Each number is 200 + 40 x the weight over its row's rms, rounded and kept within 0 to 999. Layers, rows and columns count from 0. The size before them is the row's rms in percent of the matrix's.

# down: layer 3 MLP down (transposed), 768x256, rms 0.05, rows 653-705, columns 0-63
# up: layer 3 MLP up, 768x256, rms 0.0568, rows 654-705, columns 0-63
down653,099,243,231,185,201,222,209,211,233,236,167,151,186,164,271,203,205,131,147,81,214,232,281,228,313,222,215,162,205,199,135,168,151,209,175,132,214,152,229,203,251,200,263,178,161,193,178,160,168,137,150,172,235,186,243,207,220,215,200,289,217,228,161,250,184
up654,103,184,268,188,172,248,174,179,187,230,193,204,261,179,195,200,222,186,215,166,300,193,274,117,158,222,189,218,235,250,196,128,156,109,163,214,215,154,226,176,214,141,193,283,154,167,190,197,263,235,144,157,253,205,132,217,225,215,191,186,171,216,212,194,206
down654,106,166,164,246,145,215,205,219,225,158,189,195,216,143,260,211,205,249,159,218,179,221,159,140,207,181,181,169,266,228,181,204,217,205,297,237,166,229,184,314,215,126,121,241,204,287,202,208,261,198,217,158,122,159,240,221,179,240,255,202,255,169,213,155,217
up655,100,230,202,211,132,234,146,191,195,192,222,169,235,215,228,163,174,175,218,207,294,194,228,135,218,222,184,220,196,245,201,175,239,226,238,167,228,172,173,198,247,204,223,231,141,199,272,269,136,210,210,173,176,203,173,247,205,138,309,191,199,201,165,190,184
down655,101,202,288,225,254,230,238,210,223,183,194,139,217,219,250,239,134,233,226,180,137,169,249,264,259,234,224,203,221,161,200,213,163,220,192,205,118,263,224,260,136,142,156,179,154,218,164,269,232,213,172,217,206,208,172,176,219,175,205,189,210,235,207,181,238
up656,101,199,271,226,237,138,201,283,226,242,212,170,202,247,213,236,186,179,204,146,194,203,247,147,174,226,190,167,142,221,224,83,231,112,226,168,195,211,159,197,163,212,216,171,210,203,273,158,225,155,211,295,197,234,226,262,187,205,260,187,190,196,203,130,180
down656,100,273,201,196,216,267,164,149,202,237,188,198,190,194,144,165,160,237,157,295,217,188,188,219,209,182,138,204,211,272,239,191,265,217,172,235,220,217,170,188,140,168,149,213,259,230,278,257,186,238,187,210,180,199,157,202,241,179,154,185,181,219,153,230,142
up657,103,213,222,231,235,187,153,226,159,135,250,186,155,198,193,205,90,225,216,251,226,189,214,226,156,184,238,227,170,143,180,174,260,185,165,274,178,205,191,170,152,193,198,128,189,161,239,223,196,164,212,189,180,199,178,160,239,134,226,214,213,169,127,145,239
down657,101,162,248,225,226,145,243,295,186,201,160,254,175,162,189,159,267,235,161,168,179,225,173,235,208,213,150,119,232,199,211,277,196,170,178,219,200,180,229,208,199,143,208,212,189,213,230,235,135,239,163,197,237,190,267,167,177,141,211,185,156,184,225,233,264
up658,093,170,218,282,235,219,236,184,189,117,133,288,219,234,250,180,157,237,227,142,240,138,156,211,201,135,257,214,234,217,192,200,232,200,145,172,217,151,240,206,139,205,232,222,304,141,237,227,246,192,168,192,190,192,107,207,212,238,268,196,209,228,176,137,165
down658,094,217,189,213,199,203,176,219,200,193,249,150,171,173,151,175,200,154,150,269,78,230,200,219,257,222,176,166,190,226,172,225,184,206,163,164,230,223,175,168,193,290,199,223,86,235,222,192,236,192,237,169,194,211,235,224,167,179,239,239,193,151,171,201,210
up659,092,172,202,229,160,219,134,196,192,213,222,225,245,201,146,222,215,224,226,256,159,181,223,115,216,168,208,204,168,195,154,223,211,198,182,195,103,242,209,197,200,198,269,204,190,173,201,208,225,228,205,237,194,166,217,159,215,203,240,276,262,226,258,164,174
down659,092,203,184,226,139,137,231,171,211,270,157,250,209,228,177,135,216,138,175,171,219,180,210,209,208,256,175,146,165,223,278,193,197,169,228,265,275,227,192,153,237,204,171,253,212,198,185,134,174,221,257,106,165,233,179,227,206,219,196,190,176,205,89,204,104
up660,099,213,174,216,154,204,218,284,209,226,155,197,174,238,134,214,242,170,225,184,204,254,239,180,137,173,185,150,198,211,176,194,220,144,145,245,148,228,153,227,142,158,235,103,302,227,209,212,149,204,233,184,170,164,204,187,242,328,193,252,263,246,219,191,204
down660,099,110,146,303,173,239,200,244,166,253,160,202,199,198,211,225,208,159,183,172,187,183,222,199,227,109,212,269,258,112,164,223,121,199,153,281,203,203,240,172,184,267,188,231,152,201,229,212,247,176,235,208,198,193,198,158,242,223,129,233,249,252,247,176,222
up661,095,205,214,250,178,183,210,189,198,146,173,248,183,205,188,306,128,173,248,274,156,298,163,135,216,258,195,194,275,148,97,225,188,252,179,219,169,206,186,253,281,209,235,200,168,183,186,160,256,189,224,148,212,221,187,160,206,226,198,208,158,237,160,93,210
down661,099,217,235,168,202,226,204,275,237,263,196,132,172,182,216,193,185,165,229,208,220,191,171,238,203,189,231,196,126,316,245,202,201,208,218,171,187,213,191,223,171,181,186,226,235,273,200,223,231,171,251,201,178,195,186,178,206,193,160,179,201,176,212,300,190
up662,094,213,213,198,182,161,213,157,162,163,177,191,211,218,220,188,243,224,216,247,215,193,239,168,251,239,243,133,277,159,230,228,131,216,141,195,167,190,177,225,236,171,169,157,264,151,133,170,173,149,132,151,218,234,142,218,169,230,298,154,195,193,165,127,157
down662,100,230,288,218,158,139,217,218,208,166,149,194,230,226,245,192,184,196,182,211,126,273,224,236,222,186,219,181,146,149,186,236,132,201,164,194,183,184,216,157,192,207,229,268,152,237,222,193,174,174,195,264,263,181,176,152,194,223,165,136,176,193,197,268,249
up663,098,217,241,234,257,105,181,144,242,170,206,107,206,184,269,220,277,187,235,189,217,219,227,88,170,239,217,255,217,191,139,190,199,194,269,248,132,257,172,180,187,246,170,135,160,158,227,196,216,223,145,204,189,219,265,298,160,240,180,145,177,226,127,160,221
down663,093,207,182,184,207,209,204,213,258,264,213,195,182,194,182,176,195,212,160,215,243,229,219,252,204,207,129,182,228,213,182,216,255,217,156,207,170,143,280,244,159,142,224,208,254,264,188,238,198,211,176,210,195,225,144,233,152,267,195,209,272,239,154,139,155
up664,098,232,164,302,169,196,162,196,242,185,182,180,167,220,155,261,197,229,233,223,233,209,148,206,250,135,126,254,263,193,113,222,261,241,238,197,222,198,226,202,226,191,224,210,180,150,190,204,181,247,134,195,249,170,208,199,161,207,262,219,180,238,247,214,176
down664,102,254,133,229,228,213,213,167,148,188,218,202,206,191,185,224,216,216,223,192,267,193,174,141,223,218,218,128,233,210,217,238,194,206,232,165,209,144,233,184,246,195,182,285,166,235,213,168,262,204,245,214,141,171,182,171,205,191,255,284,198,171,266,260,131
up665,096,241,146,189,160,183,224,144,184,223,158,218,208,180,167,245,114,216,244,214,232,275,228,202,228,159,270,181,178,161,149,194,178,199,183,268,224,133,203,219,204,211,162,166,189,152,229,159,221,163,195,184,176,217,222,211,219,241,186,197,206,129,210,239,167
down665,089,221,174,103,229,190,226,247,239,193,250,210,242,153,190,192,262,201,199,278,194,176,288,260,159,188,249,245,244,209,192,229,249,203,239,240,110,292,197,222,162,185,178,188,194,219,145,208,198,151,95,169,160,201,205,228,240,200,212,165,194,190,161,178,252
up666,102,224,221,251,192,208,165,72,169,183,173,191,217,181,217,248,192,183,187,149,255,144,247,185,211,263,213,188,251,178,176,185,215,195,172,235,265,234,193,210,209,218,286,146,139,162,259,200,172,219,151,221,197,164,251,188,180,206,285,257,189,238,191,224,159
down666,103,182,252,272,206,293,191,171,237,230,203,186,216,247,269,202,207,227,195,143,199,257,176,186,181,219,239,223,147,194,185,150,181,161,264,191,200,204,248,123,189,184,182,203,185,170,177,204,197,224,166,186,251,192,247,216,226,224,144,200,261,205,155,284,242
up667,102,141,179,246,214,205,212,165,227,148,181,197,219,126,200,288,245,124,233,146,269,208,193,233,260,206,207,140,209,180,140,154,237,200,258,251,203,191,166,263,251,228,263,154,239,183,223,190,184,239,104,214,216,131,242,240,250,275,190,128,226,216,257,207,244
down667,102,234,180,173,278,171,212,178,264,140,230,178,187,113,154,130,160,187,165,188,166,161,152,159,208,161,205,214,237,214,226,235,213,194,291,277,220,259,185,173,196,173,202,245,162,124,185,197,218,171,223,160,203,188,231,198,202,219,210,221,211,209,233,164,305
up668,103,234,197,256,129,213,148,265,140,230,191,154,239,243,123,166,248,122,214,193,194,254,193,181,189,197,202,201,227,156,129,188,161,179,224,170,196,165,126,199,215,207,184,210,174,152,178,210,308,172,190,172,268,214,149,204,247,210,245,193,191,194,173,167,205
down668,093,205,195,187,132,207,251,213,183,169,153,248,169,200,159,220,181,264,173,245,184,128,164,212,249,205,210,192,319,194,170,191,245,160,220,190,215,196,124,185,192,136,193,151,175,226,107,196,163,223,207,164,256,256,245,142,172,178,194,232,172,254,253,236,200
up669,107,240,194,194,169,111,185,242,145,114,151,231,234,264,159,218,210,135,255,207,239,172,170,198,103,193,160,186,228,239,197,146,207,211,234,256,183,187,184,178,216,246,292,191,251,169,246,202,202,130,200,277,126,94,222,198,195,226,123,211,149,196,151,222,215
down669,112,236,178,209,234,154,222,210,225,228,206,189,182,194,212,240,163,222,231,217,192,241,178,207,174,241,162,209,202,162,179,157,213,125,245,186,137,173,285,166,211,181,181,162,217,210,225,312,146,163,208,149,200,153,178,250,201,252,162,211,144,204,243,141,239
up670,105,188,148,266,195,213,196,226,227,158,239,201,202,228,193,173,148,235,211,221,210,227,172,224,202,210,192,224,228,250,158,171,170,168,189,233,139,189,164,260,235,176,164,194,211,92,255,221,211,229,216,189,161,203,137,192,236,239,144,108,216,208,202,137,147
down670,125,203,184,246,212,176,232,198,164,163,182,207,208,206,266,216,154,167,174,279,187,170,177,261,214,262,161,182,140,233,228,179,278,205,161,212,153,197,180,205,182,173,217,177,218,216,159,175,254,299,167,186,184,190,192,136,213,184,220,226,208,177,210,150,207
up671,097,238,178,189,177,223,163,222,175,223,164,163,183,216,195,221,208,166,254,174,143,228,235,309,158,208,183,163,337,187,221,210,177,203,187,225,291,159,150,182,168,266,239,154,175,209,142,134,161,205,179,182,237,270,245,264,228,284,197,147,160,169,228,181,275
down671,098,125,153,202,225,244,137,179,192,237,249,181,245,219,179,157,188,170,237,89,199,198,198,285,168,239,185,197,185,190,155,188,246,184,203,182,203,187,144,184,251,285,191,130,205,172,244,198,159,225,186,236,200,327,167,190,155,223,148,183,208,228,193,215,194
up672,099,196,189,174,154,205,204,192,142,257,129,222,211,217,136,306,226,133,218,127,172,215,190,118,222,178,147,203,264,220,193,246,215,224,143,157,187,208,207,229,234,182,213,177,139,199,224,237,152,191,188,177,170,150,161,152,159,214,185,263,155,254,164,156,146
down672,099,235,228,123,177,142,152,199,154,143,246,178,171,211,195,108,226,165,246,201,147,194,247,204,117,166,126,191,162,177,241,222,249,186,272,206,253,168,197,219,152,240,162,211,183,211,183,233,240,240,303,188,227,215,180,131,257,199,240,203,221,196,208,177,284
up673,095,224,212,172,222,136,191,205,144,122,177,241,187,226,226,186,239,170,238,186,215,214,219,175,168,245,227,228,197,248,167,209,201,266,269,252,133,169,173,201,203,161,246,194,209,202,262,207,99,254,173,237,217,189,158,127,186,226,261,136,189,198,187,190,184
down673,098,167,186,164,185,194,106,207,172,203,183,198,194,190,218,211,153,191,66,187,218,207,259,161,256,224,203,161,198,227,178,214,136,197,178,176,224,164,226,200,219,227,177,212,218,193,210,171,219,201,156,278,212,154,240,317,210,192,174,230,195,182,219,221,194
up674,106,215,200,238,227,155,167,286,141,165,209,199,174,223,170,194,248,153,186,182,234,217,209,219,158,182,165,103,212,268,237,193,189,195,197,249,183,146,207,229,186,245,257,135,244,201,193,210,183,209,196,142,216,211,193,212,225,236,250,245,156,216,250,211,235
down674,105,237,197,236,241,205,107,219,120,228,204,239,179,154,244,157,130,222,229,173,212,209,171,96,186,210,180,176,287,279,208,243,207,190,213,226,269,150,126,189,190,200,110,277,239,193,171,251,229,214,207,201,172,304,225,225,255,223,238,233,262,198,85,190,196
up675,096,171,183,193,214,146,204,199,218,188,258,193,172,199,147,171,154,198,156,284,211,247,242,158,99,220,318,192,147,176,217,89,225,125,164,248,223,198,196,185,187,216,172,163,230,102,265,210,175,163,211,240,158,226,171,256,172,225,189,198,178,186,168,189,237
down675,092,187,234,226,246,212,211,150,263,202,274,208,196,217,229,202,246,173,225,189,194,100,180,238,233,237,137,181,165,241,179,256,176,238,187,234,178,167,274,251,188,201,146,200,211,161,203,235,234,252,214,207,171,205,195,158,260,267,216,176,197,220,225,223,110
up676,097,182,168,117,194,210,205,215,228,137,128,278,227,272,163,190,265,135,255,96,271,234,183,207,199,250,240,270,226,242,187,186,208,209,161,182,277,127,157,239,132,173,151,292,266,178,190,216,191,180,164,241,210,164,180,233,180,228,203,248,251,194,195,230,213
down676,100,222,194,215,223,198,262,174,130,238,152,157,195,203,71,189,200,287,183,161,111,213,214,206,265,268,125,212,149,235,136,166,181,198,280,143,152,213,161,225,208,229,207,135,239,244,283,192,193,231,254,220,210,193,181,249,209,212,156,153,250,135,185,203,175
up677,092,245,235,254,231,209,153,212,211,211,169,178,206,195,190,211,266,175,246,192,244,205,192,176,98,130,204,248,203,166,181,200,285,226,180,248,216,159,196,317,133,174,205,201,218,193,194,198,294,214,183,195,199,136,123,200,189,231,264,235,199,179,220,163,212
down677,088,214,182,224,191,245,205,184,188,246,226,178,173,249,177,273,206,198,173,222,176,248,223,220,245,233,233,148,271,245,218,235,130,213,231,161,221,161,192,139,128,186,166,276,225,164,177,91,209,194,189,167,254,219,203,241,232,190,187,168,123,266,218,209,129
up678,096,174,119,269,236,227,174,156,100,200,194,269,280,189,177,195,238,221,192,176,151,258,240,209,117,267,173,161,225,170,147,224,224,226,141,144,183,195,232,206,160,228,238,222,195,159,227,197,230,190,180,271,135,216,198,237,199,155,238,187,193,216,194,199,186
down678,097,230,175,187,260,193,192,237,183,133,279,182,222,176,252,147,244,272,219,227,196,209,189,207,218,159,155,121,272,158,227,166,161,147,187,250,158,160,227,250,250,184,147,241,181,167,136,209,225,173,230,181,198,183,270,211,224,193,216,200,154,246,231,202,205
up679,096,176,217,263,232,224,190,215,192,161,224,176,222,163,156,182,202,237,202,230,226,259,291,134,153,263,227,193,260,188,236,188,226,174,207,152,220,218,239,158,219,179,248,167,148,179,260,128,145,178,149,131,302,224,130,201,144,255,256,136,152,252,244,201,214
down679,099,179,149,151,209,185,234,228,90,190,200,212,172,155,178,203,193,169,174,99,201,202,221,191,304,271,137,226,239,180,253,219,214,257,210,233,283,176,260,181,230,286,220,165,151,168,185,222,190,287,197,123,153,158,265,181,138,159,189,275,204,148,188,195,198
up680,108,193,158,172,135,273,187,222,205,209,180,193,213,236,201,247,203,200,235,172,169,220,240,193,196,135,145,177,345,177,188,186,202,189,181,209,268,151,160,148,92,175,214,211,168,167,184,270,240,214,193,250,268,193,176,191,202,209,239,160,170,195,245,110,204
down680,116,232,220,116,205,182,176,186,236,205,224,143,217,213,206,224,211,174,207,183,168,230,82,254,194,184,269,176,200,186,279,219,162,210,181,181,184,207,218,222,224,164,169,235,226,155,153,248,232,187,236,217,155,290,279,229,175,276,224,159,224,169,150,203,224
up681,100,150,268,242,188,269,187,229,208,224,206,130,224,142,180,163,143,150,254,108,296,228,246,210,169,185,212,188,193,221,218,163,166,190,162,178,194,219,203,197,261,236,198,197,207,184,165,212,170,203,182,248,188,149,151,102,197,219,161,183,196,175,166,194,155
down681,108,193,124,215,236,177,234,190,265,238,223,194,232,211,204,147,172,233,134,247,165,182,198,201,276,189,230,216,237,173,172,318,168,161,239,199,203,221,201,205,241,219,247,138,153,191,199,140,238,238,176,216,242,182,200,234,185,194,152,272,165,130,200,203,162
up682,103,223,180,154,84,257,249,177,134,191,258,157,251,203,154,209,222,254,242,173,160,191,215,120,244,180,226,199,238,196,170,141,274,187,130,263,231,132,198,219,200,202,188,190,174,183,263,231,178,268,174,170,199,205,141,289,149,241,261,179,191,231,176,134,171
down682,101,221,225,199,226,160,126,144,252,183,168,169,184,187,268,246,189,219,180,244,231,171,178,141,189,167,239,206,198,151,85,111,229,195,211,143,170,181,228,196,135,198,180,191,208,175,213,196,255,236,233,180,218,199,257,247,130,197,149,165,304,118,195,219,252
up683,091,309,238,161,174,269,200,168,183,255,170,253,172,239,179,258,229,213,195,139,180,231,257,197,219,192,283,216,215,223,193,261,241,158,205,189,220,199,210,230,277,157,190,182,198,190,159,185,207,190,168,175,196,176,146,249,243,231,252,213,187,291,292,217,225
down683,091,125,129,151,262,218,240,243,233,177,241,186,178,216,187,145,185,192,191,212,237,249,152,174,159,216,167,181,202,201,162,139,169,248,196,142,247,160,133,207,162,171,214,213,183,102,247,207,199,184,219,217,198,225,228,190,201,172,138,166,206,212,132,183,256
up684,093,222,204,211,234,166,190,250,188,187,203,225,250,143,208,212,233,169,206,187,170,210,189,222,140,136,174,229,201,262,133,155,188,195,262,196,183,201,163,243,158,221,222,170,251,161,198,233,210,220,255,198,168,202,197,249,272,202,238,154,105,163,270,166,215
down684,096,215,212,162,247,140,264,234,188,219,246,315,243,194,150,236,183,211,146,209,170,150,193,222,225,230,257,221,180,209,283,213,206,197,205,208,94,259,187,195,151,103,225,180,151,170,241,195,217,218,164,253,192,179,193,198,189,220,243,209,230,198,170,130,179
up685,091,227,190,220,211,211,218,120,216,271,219,251,224,193,173,173,223,185,213,248,217,222,230,224,215,194,217,210,270,257,126,213,257,255,173,185,230,256,200,196,168,287,210,237,278,162,191,264,195,253,146,244,206,257,268,200,266,215,224,156,234,150,156,167,212
down685,089,164,175,217,245,203,214,184,213,192,197,148,189,161,242,163,208,197,117,150,164,214,177,177,162,227,172,201,141,105,238,241,245,180,178,219,181,190,212,252,245,163,186,222,251,216,150,177,177,170,190,170,184,278,252,223,180,219,206,206,140,181,204,226,175
up686,082,181,156,190,211,204,205,157,183,133,113,211,198,235,214,297,192,191,147,195,229,180,144,201,178,246,147,167,200,226,196,205,225,183,133,168,255,179,183,145,251,120,203,217,201,204,147,234,140,148,205,239,182,195,102,244,144,153,235,249,233,217,200,196,244
down686,092,209,276,222,250,171,206,198,202,168,157,145,183,236,260,187,156,164,201,203,245,207,228,154,181,255,283,225,181,128,206,170,148,259,198,248,180,212,189,191,146,208,204,168,171,202,236,204,267,204,236,215,193,288,172,175,196,169,179,251,262,201,183,178,285
up687,097,183,98,202,279,201,229,192,203,233,179,327,213,154,221,287,137,198,206,162,182,169,240,201,209,230,177,213,253,248,252,138,255,206,188,163,163,215,139,225,229,191,217,215,253,197,193,192,268,152,183,201,255,228,170,179,198,164,243,153,94,264,210,130,162
down687,100,206,217,196,182,155,234,172,279,136,213,155,193,233,227,134,230,213,184,215,190,200,269,226,230,239,238,227,159,179,208,284,105,163,224,165,244,188,218,291,165,147,214,243,214,194,167,276,250,170,218,255,209,172,243,266,222,252,192,254,238,177,222,160,309
up688,100,262,243,209,122,200,219,111,151,217,153,161,158,194,124,186,194,153,182,202,208,211,218,214,120,188,192,170,209,205,217,150,241,203,139,172,178,186,114,210,219,215,207,128,163,178,266,152,223,261,228,273,155,202,164,171,149,194,239,265,129,177,175,162,235
down688,102,215,231,247,205,259,185,181,167,115,203,154,216,182,170,117,170,191,191,236,181,157,161,207,189,186,232,235,218,181,209,212,145,182,219,236,156,206,187,151,219,220,216,201,201,191,213,185,314,257,183,212,202,272,144,229,152,219,138,237,226,218,191,192,187
up689,100,228,203,194,99,159,205,229,207,104,178,168,246,181,212,214,175,194,235,171,152,189,227,194,163,242,176,164,247,248,181,223,216,236,227,193,173,156,185,196,126,107,213,186,237,188,196,202,207,202,215,284,272,170,219,138,212,248,233,110,132,271,295,269,168
down689,103,268,170,233,176,227,236,148,181,246,226,193,221,190,215,173,193,234,239,170,203,185,183,233,155,159,216,197,274,180,198,197,255,263,139,161,217,296,213,272,278,178,221,176,155,172,244,202,225,184,259,195,147,139,182,140,202,175,146,186,255,171,207,203,78
up690,099,269,204,208,200,168,204,138,215,159,160,271,202,180,177,248,246,228,272,231,155,139,195,166,148,227,208,222,253,179,228,193,246,152,197,199,172,263,149,260,127,205,208,224,223,210,240,192,275,196,202,231,130,198,174,198,258,186,161,213,140,180,216,199,133
down690,101,216,223,163,186,151,158,283,269,204,148,196,201,140,214,155,212,196,186,172,165,254,209,282,197,239,191,153,216,213,200,180,270,157,278,200,231,118,262,195,197,256,230,147,195,261,235,262,191,166,188,245,209,136,141,214,179,214,215,235,246,249,261,164,176
up691,102,188,198,213,202,199,122,279,125,146,195,151,213,149,122,235,211,173,200,241,219,182,165,195,168,187,224,219,204,209,194,140,274,217,129,207,198,248,178,212,157,184,217,264,212,171,189,268,165,251,202,214,251,192,139,328,201,240,223,233,209,237,167,151,203
down691,100,198,245,203,178,212,289,98,253,171,269,197,190,189,165,206,169,175,132,188,199,195,232,207,255,240,174,162,198,177,196,217,200,217,127,245,133,214,204,202,185,262,275,173,223,181,211,224,209,274,183,231,236,165,193,178,176,181,198,165,222,199,185,250,222
up692,101,241,199,177,206,304,160,201,255,136,143,171,222,190,103,201,252,211,144,267,195,165,206,193,141,214,206,184,254,198,202,204,252,179,186,184,109,195,204,206,102,199,307,217,141,126,274,219,225,206,217,156,218,215,207,163,200,235,254,203,209,184,247,180,204
down692,102,210,209,192,209,259,233,251,198,197,210,198,240,118,201,199,254,138,192,132,298,263,256,262,185,183,157,199,180,204,182,168,174,215,253,158,188,163,272,208,167,164,161,216,215,174,298,145,151,153,174,175,185,211,237,218,203,209,276,170,215,215,185,217,235
up693,099,268,119,210,237,227,139,160,194,230,216,224,221,260,217,171,177,192,202,122,225,205,169,188,194,178,210,153,179,218,134,190,285,161,223,208,165,202,194,253,201,159,214,218,214,195,126,181,165,147,174,178,217,276,166,156,221,257,215,176,207,218,169,167,189
down693,097,239,164,222,164,179,274,238,154,221,205,189,225,169,206,182,239,198,226,156,189,216,224,242,268,228,202,138,138,155,281,122,230,252,229,116,248,134,199,133,205,204,242,187,195,168,235,171,175,145,197,206,251,266,214,227,173,210,142,191,190,174,241,244,216
up694,100,214,183,171,161,228,184,239,232,221,188,200,224,173,128,282,127,199,200,175,258,283,217,212,235,213,156,191,293,160,228,195,223,165,236,171,165,242,182,213,200,162,223,215,225,212,166,202,238,223,165,170,253,189,180,246,223,143,299,246,230,222,233,228,164
down694,096,205,202,168,211,198,222,180,200,202,225,200,206,178,160,194,170,199,160,175,247,186,254,233,251,245,169,158,186,228,176,178,222,211,242,226,189,246,245,175,167,139,163,131,143,180,244,297,184,175,199,310,171,275,190,131,211,187,197,256,232,197,143,188,188
up695,100,181,157,177,179,257,209,194,134,238,137,173,213,216,154,178,219,204,279,190,155,188,240,214,196,178,175,221,202,188,166,146,254,225,252,211,301,145,171,319,121,256,260,175,209,190,160,196,225,160,159,199,235,201,188,105,202,177,234,134,157,143,210,244,184
down695,100,208,248,199,186,223,281,245,140,194,212,199,208,168,167,216,237,216,255,249,153,242,182,181,213,222,268,210,144,171,156,205,160,190,237,262,173,293,164,205,197,231,206,263,193,230,181,216,197,139,233,158,170,170,159,178,195,303,222,251,188,175,101,126,240
up696,106,238,191,245,243,257,201,199,184,218,209,256,199,150,206,167,232,175,207,212,202,256,205,220,228,242,197,253,235,134,167,196,213,179,216,178,197,138,183,138,218,175,192,182,187,173,221,93,243,171,230,277,172,188,216,159,176,237,238,121,204,206,150,205,137
down696,102,192,157,238,212,136,156,197,212,171,177,185,206,162,166,213,243,297,202,241,203,281,230,204,180,165,180,152,288,201,306,228,283,206,103,182,164,214,227,165,144,217,247,181,246,236,181,284,162,201,192,161,173,224,201,152,212,134,164,214,136,301,212,143,221
up697,101,170,160,186,184,212,187,265,194,234,208,155,196,206,162,255,166,197,167,169,162,208,143,139,154,130,172,164,179,197,207,203,187,191,200,234,268,237,234,271,172,235,155,186,175,203,251,234,223,219,206,259,232,185,197,151,240,182,214,191,210,298,181,185,136
down697,091,206,202,182,238,197,199,146,244,235,187,228,201,218,160,180,219,193,179,111,26,193,216,139,279,160,168,217,230,176,179,210,175,178,235,212,121,243,162,214,171,204,189,176,145,167,196,218,173,349,215,257,184,290,284,225,121,128,241,226,181,197,169,123,182
up698,100,263,152,202,180,174,174,221,112,134,161,188,217,222,172,225,273,235,227,203,172,161,181,201,177,201,177,215,202,148,157,229,150,240,208,187,201,197,161,226,196,176,191,180,176,153,285,190,227,192,215,174,201,201,145,210,178,268,214,276,167,219,239,204,281
down698,096,169,181,207,244,272,175,134,193,123,244,184,235,198,213,204,171,224,270,210,179,181,200,165,198,208,182,231,220,125,177,219,201,199,186,202,201,197,222,160,198,249,205,238,112,225,144,234,280,159,196,269,128,164,244,186,245,167,155,196,211,273,147,265,262
up699,094,168,218,155,263,196,102,237,213,209,192,214,214,218,210,187,200,221,278,203,172,256,201,176,213,134,224,185,180,172,213,213,246,234,205,210,137,254,208,159,231,90,175,217,235,158,188,209,227,192,211,228,193,199,162,246,186,195,280,273,175,200,254,190,190
down699,092,167,194,173,182,152,263,218,142,213,198,180,191,132,104,209,189,147,136,232,234,138,220,265,224,259,183,229,218,173,160,182,180,298,168,121,191,228,212,206,213,221,199,195,193,212,195,229,220,186,170,197,291,221,183,200,127,251,153,139,185,166,172,244,215
up700,099,263,215,145,152,232,185,166,206,208,204,152,203,203,214,220,174,216,177,196,263,198,216,243,226,253,135,236,192,303,219,159,224,198,226,171,188,203,220,156,152,132,219,174,174,152,200,263,160,247,178,262,240,166,145,239,241,186,211,257,242,166,216,158,134
down700,101,124,247,210,224,165,203,343,219,316,120,220,214,206,199,255,238,161,248,181,206,246,174,237,229,209,261,224,202,210,174,251,164,226,195,230,181,214,187,289,254,162,192,185,222,204,175,200,229,129,229,211,131,185,182,186,236,206,207,230,187,188,151,198,188
up701,095,271,148,194,171,239,176,168,178,190,189,133,189,151,198,242,286,206,240,167,250,225,236,136,206,232,196,262,262,254,218,139,160,196,186,239,234,273,161,241,246,178,119,243,228,185,239,208,188,299,186,194,162,209,152,151,181,171,225,119,157,182,117,202,148
down701,099,188,205,208,180,213,248,260,284,241,223,176,219,186,185,143,80,218,96,232,207,194,176,224,231,200,211,194,248,134,198,173,238,185,211,303,229,94,206,157,207,160,227,170,235,140,199,213,152,145,284,186,202,212,195,244,192,230,155,240,181,198,199,264,192
up702,098,298,241,214,277,242,156,264,289,226,129,201,209,198,249,205,96,227,212,146,199,210,118,200,219,260,110,187,227,144,207,193,167,194,238,117,188,219,161,177,131,145,239,205,194,165,216,209,218,189,248,145,198,178,154,215,218,172,204,208,205,224,164,167,201
down702,096,216,211,286,145,225,256,185,181,196,156,230,194,180,222,222,241,216,277,196,205,137,237,204,194,240,226,190,209,177,215,195,193,204,178,188,249,205,174,208,175,169,206,170,190,196,182,169,144,269,225,132,136,150,227,217,190,277,198,190,141,168,209,252,165
up703,099,201,200,285,200,181,224,287,202,213,173,179,214,224,224,208,193,204,213,232,250,188,226,221,170,219,191,282,188,205,106,174,318,196,180,182,183,251,242,215,253,224,185,241,197,160,183,230,155,187,223,211,158,195,179,185,221,252,182,208,241,279,200,220,163
down703,104,186,171,209,187,220,117,208,141,224,249,169,188,157,129,236,266,243,191,98,148,193,189,162,200,199,171,210,155,224,181,211,147,256,215,215,218,274,228,245,184,167,163,214,140,139,260,241,224,177,229,160,184,202,293,111,229,187,220,249,185,292,163,206,186
up704,104,215,175,213,203,165,167,194,142,212,128,180,250,213,193,154,263,171,129,203,260,169,236,206,196,181,182,234,184,278,118,243,237,187,225,182,243,211,236,253,169,247,205,233,190,205,174,132,150,207,182,201,250,203,173,199,165,206,214,135,177,229,246,195,235
down704,104,216,142,240,205,199,218,142,169,190,173,175,215,271,288,212,237,277,200,172,219,232,236,170,262,189,194,260,194,176,179,172,176,284,163,221,155,202,196,199,177,206,207,288,171,191,160,237,194,150,265,156,164,212,246,214,199,217,199,217,183,191,200,171,139
up705,105,261,187,149,235,244,195,157,221,141,151,122,229,283,176,177,165,151,204,196,293,178,252,159,146,270,306,193,248,212,170,196,219,174,149,158,208,272,207,140,122,245,171,224,176,173,187,180,189,203,182,211,230,179,99,203,193,233,206,167,216,218,217,201,235
down705,096,137,246,183,242,216,215,167,231,162,219,290,196,166,264,235,143,216,173,129,189,132,248,180,299,166,202,194,237,226,206,219,190,177,214,231,239,262,200,238,231,181,243,162,168,276,197,224,209,221,260,209,170,218,222,203,201,227,213,251,220,162,187,205,215